Each number is 200 + 30 x the weight over its row's rms, rounded and kept within 0 to 999. Layers, rows and columns count from 0. The size before them is the row's rms in percent of the matrix's.

# down: layer 6 MLP down (transposed), 1024x256, rms 0.0795, rows 423-469, columns 192-223
# up: layer 6 MLP up, 1024x256, rms 0.0972, rows 424-469, columns 192-223
down423,103,171,214,187,190,179,177,188,213,178,194,237,193,199,190,193,165,212,214,198,186,184,206,240,224,202,236,171,224,196,204,180,231
up424,095,214,177,217,205,238,161,243,206,217,208,193,250,192,212,205,172,185,228,238,164,207,231,232,205,174,194,200,190,182,149,213,168
down424,104,210,143,153,221,163,164,216,248,184,201,257,193,164,200,174,177,187,177,193,200,205,234,253,190,219,231,235,248,180,210,185,239
up425,101,201,191,199,206,173,155,261,185,196,229,250,228,159,203,188,180,235,175,202,216,186,223,139,183,231,149,215,218,283,232,137,177
down425,103,157,192,178,203,215,204,198,194,208,151,162,240,246,211,215,172,172,188,208,212,120,242,223,225,171,199,215,209,143,205,228,241
up426,086,260,186,172,214,263,227,194,182,275,196,166,218,155,175,204,176,199,223,191,239,210,204,250,222,252,186,160,188,191,196,234,124
down426,085,147,204,216,231,161,168,219,197,175,212,195,169,194,157,214,233,220,139,230,194,206,210,161,193,141,193,184,182,240,236,221,167
up427,102,226,261,202,214,260,236,172,226,162,168,166,168,221,245,183,224,200,245,218,204,204,168,190,169,211,242,180,184,194,186,195,186
down427,094,150,183,181,221,167,179,157,197,218,226,204,191,160,186,184,201,166,165,172,188,227,238,160,174,198,193,195,160,168,156,200,225
up428,104,216,195,173,193,198,167,149,95,200,224,115,137,164,175,186,206,172,210,218,187,190,202,204,203,154,187,195,216,192,172,127,200
down428,089,154,229,178,209,281,246,184,195,219,231,213,205,187,178,225,235,223,171,205,206,239,225,175,253,175,230,180,268,164,221,186,198
up429,097,131,200,225,173,217,158,243,228,192,189,240,212,284,238,153,230,173,150,196,211,194,173,219,216,178,191,242,175,233,229,185,179
down429,090,204,196,214,201,205,219,211,179,215,160,220,175,183,211,225,168,191,194,183,164,207,203,243,209,196,216,162,240,200,185,167,211
up430,098,168,226,210,198,191,176,224,184,169,202,181,170,162,217,289,183,202,146,207,171,210,227,229,216,198,188,193,176,141,181,171,179
down430,102,199,149,225,167,200,184,222,232,200,237,229,241,196,222,224,193,192,174,135,173,182,203,135,226,167,209,178,197,229,233,189,218
up431,099,188,190,210,200,210,156,188,179,168,184,180,247,195,229,260,221,193,213,155,192,229,187,151,203,242,185,184,201,228,149,194,214
down431,096,146,194,176,211,211,181,163,173,182,187,235,192,213,226,164,224,211,218,199,193,183,257,202,202,195,214,218,160,253,161,160,240
up432,100,167,187,132,186,171,181,201,193,168,248,227,197,232,157,250,274,223,220,225,201,230,203,159,204,192,192,223,220,199,251,176,247
down432,102,257,211,234,179,187,180,184,203,190,201,245,190,190,187,167,157,186,211,177,217,247,175,163,206,250,246,217,255,181,173,152,249
up433,102,194,188,202,164,224,179,226,194,223,241,151,165,143,172,204,224,168,199,228,194,152,168,184,195,187,204,237,200,214,156,193,205
down433,100,187,189,192,183,196,205,142,181,155,215,256,220,246,227,205,202,205,198,253,173,218,199,186,224,218,201,150,193,182,251,165,151
up434,086,183,232,185,163,179,168,199,194,226,206,205,200,257,238,188,221,176,150,231,166,232,271,179,242,289,221,189,213,107,215,166,187
down434,079,212,131,146,218,220,208,247,202,212,180,173,204,187,206,171,156,191,194,185,186,190,137,246,179,213,180,185,207,224,217,175,199
up435,100,167,177,232,226,137,197,182,178,235,222,187,227,210,190,206,176,201,211,175,216,170,214,180,208,235,211,173,166,240,211,154,179
down435,096,215,232,221,174,250,178,167,199,126,208,219,177,166,212,202,205,193,172,182,210,242,205,153,176,156,230,201,200,199,208,218,214
up436,113,180,257,234,176,180,187,258,218,198,259,217,168,183,227,184,218,206,250,171,177,227,208,162,178,178,141,185,212,194,208,193,170
down436,111,192,205,220,145,209,159,241,237,212,232,177,226,179,219,151,198,134,210,177,207,234,203,195,184,210,116,222,239,108,265,242,214
up437,093,211,177,240,172,210,192,181,168,255,238,171,177,171,180,160,232,218,208,104,178,243,227,206,224,207,161,162,245,164,234,193,184
down437,092,187,217,194,186,243,216,230,228,186,199,185,161,190,196,190,173,155,148,182,229,198,226,204,170,192,190,205,187,206,139,186,199
up438,106,198,201,197,179,183,178,255,194,242,201,217,200,158,241,230,180,201,176,246,174,214,259,215,236,233,192,174,208,221,177,170,195
down438,110,201,240,186,189,173,170,231,205,219,227,201,201,156,190,192,182,141,230,188,190,186,221,201,245,185,235,233,212,188,212,247,194
up439,114,159,241,158,200,238,195,217,203,164,160,191,175,202,178,247,215,219,188,221,211,204,162,211,208,196,206,170,186,243,154,224,199
down439,111,252,195,194,165,196,185,129,227,266,225,202,188,201,199,190,179,204,160,224,217,203,178,231,160,197,186,202,178,236,254,120,212
up440,101,183,213,224,215,175,208,196,174,197,191,203,212,252,246,179,245,243,205,243,222,179,201,239,216,189,188,244,208,238,164,188,213
down440,100,248,221,215,178,224,154,225,193,190,194,289,199,158,180,225,186,202,179,213,220,174,224,201,198,183,146,206,176,221,209,206,215
up441,103,198,204,175,192,209,196,236,208,186,177,208,227,212,205,203,175,232,227,138,221,211,207,198,193,216,191,178,187,143,163,166,183
down441,100,197,102,139,192,182,174,217,174,228,163,188,204,196,239,178,209,170,153,191,178,166,206,188,219,210,258,206,285,200,188,152,205
up442,099,230,199,150,207,210,226,304,185,195,263,214,224,175,133,206,199,212,181,230,191,171,225,149,222,215,204,218,191,217,164,198,223
down442,102,244,193,168,179,179,204,253,201,162,202,188,204,183,145,173,210,196,173,205,224,174,147,206,226,193,203,133,186,170,191,177,188
up443,085,197,201,178,160,128,182,207,164,210,239,176,230,227,200,211,199,209,169,230,214,174,212,200,211,233,212,208,233,219,222,184,185
down443,079,185,190,266,159,216,224,202,205,190,196,195,146,198,183,190,201,206,228,170,203,168,153,212,191,224,150,213,251,217,193,194,194
up444,100,201,153,164,170,208,170,201,155,207,261,166,178,262,220,206,215,220,172,212,181,140,213,150,254,169,163,161,203,196,265,235,227
down444,095,189,226,188,188,134,219,163,170,235,183,255,190,155,197,158,212,191,212,196,237,299,164,253,212,209,185,203,182,184,162,191,234
up445,092,186,218,238,215,195,239,221,172,134,194,185,225,216,203,201,222,232,235,182,166,185,171,226,201,269,159,179,145,204,228,202,182
down445,086,217,233,164,228,217,212,177,244,212,231,179,204,211,234,167,217,209,171,193,157,243,207,172,184,168,223,236,232,218,206,230,199
up446,100,203,201,149,172,266,231,186,147,224,204,226,217,246,193,225,163,230,161,240,193,188,255,185,191,188,185,225,221,207,209,235,184
down446,099,190,178,228,173,189,233,248,190,150,230,170,252,203,186,198,192,255,217,187,170,222,178,210,164,238,187,177,199,211,194,140,255
up447,098,175,227,232,177,168,214,211,224,215,210,174,204,295,255,220,169,199,190,192,222,191,220,183,251,162,216,133,186,199,177,199,199
down447,100,164,202,246,198,172,211,181,176,212,207,237,170,229,193,190,171,202,196,160,192,180,179,255,208,223,203,205,189,164,238,167,145
up448,082,201,202,198,180,193,146,210,237,200,161,187,188,259,216,193,235,226,184,153,190,192,233,269,211,205,174,221,225,199,231,204,219
down448,080,225,202,187,231,215,215,186,196,201,273,210,217,172,246,222,228,155,225,220,244,198,223,148,178,170,231,175,228,205,136,197,189
up449,115,179,200,240,202,202,192,198,206,182,223,202,148,234,213,223,204,192,216,179,223,218,166,198,175,288,164,191,197,215,208,199,209
down449,124,231,223,166,235,209,150,176,189,207,178,233,202,202,176,170,140,187,202,169,163,278,245,225,152,191,167,206,244,258,177,166,170
up450,091,198,205,233,190,186,167,175,157,235,238,160,228,176,274,185,196,171,189,208,220,231,254,203,240,226,167,214,245,186,164,189,201
down450,083,211,200,204,225,171,228,191,222,217,235,224,178,200,165,197,188,196,148,238,195,228,198,217,234,168,215,267,126,205,257,193,199
up451,084,232,158,204,154,207,208,181,241,234,189,217,249,181,171,211,202,203,191,187,187,197,159,215,234,246,179,213,168,208,197,191,259
down451,082,146,222,202,235,220,226,220,199,159,211,189,159,165,235,235,176,212,220,146,194,211,247,188,154,215,177,132,210,166,194,216,148
up452,099,171,229,196,220,238,183,247,193,218,164,246,179,254,168,188,181,159,212,230,206,199,209,200,165,203,178,179,170,227,169,179,216
down452,099,205,156,203,211,209,177,197,173,231,226,205,265,148,164,199,272,229,189,168,197,176,196,213,193,226,248,221,157,202,188,214,204
up453,104,134,198,234,229,241,145,233,201,195,228,172,165,213,252,176,261,223,179,187,225,202,201,205,218,198,155,211,213,213,153,176,187
down453,097,194,181,215,206,212,196,194,147,256,190,274,204,174,196,236,186,159,217,216,194,209,209,198,215,267,252,201,150,223,239,156,134
up454,109,197,220,176,195,185,196,228,192,215,243,199,236,193,152,197,192,221,241,230,193,238,235,227,198,197,242,193,192,178,251,207,179
down454,113,214,189,198,182,225,187,184,218,146,192,208,176,241,208,163,227,163,204,240,187,215,231,199,168,195,167,184,193,208,152,159,204
up455,100,193,215,178,183,227,148,236,151,179,197,177,220,232,202,226,210,214,207,189,196,231,198,202,192,200,189,236,226,253,189,272,168
down455,099,189,177,229,201,185,151,205,181,210,212,225,165,235,133,231,207,171,290,174,182,186,137,212,222,230,195,141,241,204,199,231,221
up456,101,204,201,206,164,214,137,196,218,229,170,175,203,231,224,198,174,212,172,182,233,265,204,203,198,216,201,141,176,243,190,196,211
down456,090,125,193,198,185,218,155,170,241,185,206,206,221,181,232,224,196,150,194,175,177,205,210,212,224,186,178,186,180,240,225,174,176
up457,099,135,243,221,184,215,201,177,195,163,258,171,198,210,166,225,243,194,193,220,220,222,215,148,203,206,247,180,196,229,115,95,159
down457,082,196,247,186,254,197,246,193,210,190,197,238,176,190,229,238,150,170,200,212,269,169,171,251,235,169,145,163,167,188,237,244,225
up458,094,239,209,217,170,198,166,161,178,183,199,169,176,244,155,234,223,184,275,194,194,270,188,214,172,232,184,154,215,179,184,167,157
down458,089,199,182,159,215,224,175,254,188,198,227,185,139,107,185,197,226,177,173,185,179,94,208,173,232,176,196,203,208,209,178,254,228
up459,106,214,241,178,212,214,234,174,198,107,232,230,180,207,200,220,208,200,211,162,197,182,253,180,227,190,179,179,206,185,203,179,157
down459,088,193,205,221,260,182,197,196,155,127,214,201,181,217,163,181,165,193,185,173,188,210,185,175,227,183,170,198,218,155,170,209,205
up460,090,247,205,192,187,194,204,213,180,147,202,227,144,219,223,197,159,211,141,201,160,152,234,241,221,192,223,188,152,178,148,236,206
down460,083,185,212,170,190,249,194,192,229,245,233,203,229,211,165,190,206,157,258,210,227,244,205,183,169,205,136,157,270,216,195,209,179
up461,115,222,207,190,243,213,189,259,173,201,214,243,205,185,194,210,227,235,245,231,194,210,214,199,171,184,204,219,220,230,212,248,200
down461,119,182,202,250,207,148,183,173,239,221,253,179,177,173,190,253,194,227,198,237,162,186,168,229,220,191,194,184,194,224,236,167,127
up462,104,221,213,204,229,202,160,189,166,193,219,208,216,141,238,206,209,178,171,214,216,180,195,154,189,209,156,221,176,194,200,196,157
down462,109,146,164,219,156,206,245,266,268,228,227,208,155,233,218,210,214,201,189,202,149,194,218,280,198,230,189,197,169,231,168,202,175
up463,102,213,200,231,218,176,160,222,188,167,165,187,249,203,193,157,222,224,215,265,212,219,199,209,212,209,168,222,144,207,137,163,220
down463,104,232,198,143,196,163,177,242,220,192,240,149,187,183,206,227,171,151,216,196,147,213,226,167,221,205,184,237,194,183,219,195,167
up464,073,192,189,190,253,165,216,183,213,211,203,228,154,201,186,139,180,182,158,270,195,184,151,196,197,172,215,202,204,195,218,235,226
down464,056,178,220,218,183,232,226,229,200,206,200,196,231,200,224,251,220,185,241,184,208,258,240,178,169,181,176,187,194,214,136,225,184
up465,108,131,277,232,217,190,168,207,214,174,158,194,231,161,255,245,250,197,185,203,212,215,215,210,203,204,204,231,200,139,178,207,188
down465,109,207,192,169,160,203,277,199,172,180,238,208,189,177,187,153,223,168,154,187,217,223,168,191,215,165,209,143,211,220,122,165,246
up466,112,246,212,190,190,199,226,215,174,214,199,181,193,249,208,201,208,139,276,148,203,190,169,202,251,274,185,197,151,230,191,214,193
down466,113,206,227,215,134,213,194,188,184,224,174,213,209,246,145,193,211,228,173,251,186,189,189,208,207,214,214,206,237,203,260,196,177
up467,086,243,231,255,189,215,189,197,248,185,169,219,180,179,235,219,209,177,227,234,241,215,168,155,211,164,169,201,181,232,147,168,164
down467,087,140,201,208,199,184,226,210,231,184,261,173,170,190,134,166,187,209,200,225,191,193,250,206,209,222,213,233,240,169,178,176,213
up468,100,200,250,228,173,184,152,202,194,205,205,202,218,204,168,236,211,174,231,220,240,195,192,240,215,202,219,159,130,143,216,144,220
down468,104,157,205,222,166,191,203,191,225,228,182,197,211,211,228,184,216,198,199,224,228,220,240,178,177,187,211,191,216,188,263,205,175
up469,081,192,212,187,216,140,151,257,204,246,239,170,228,149,199,188,231,198,210,206,207,205,209,243,211,243,182,201,162,201,261,171,176
down469,073,172,188,209,193,283,258,208,163,204,189,210,140,246,212,142,199,199,211,212,184,227,215,191,135,203,235,200,203,163,137,197,181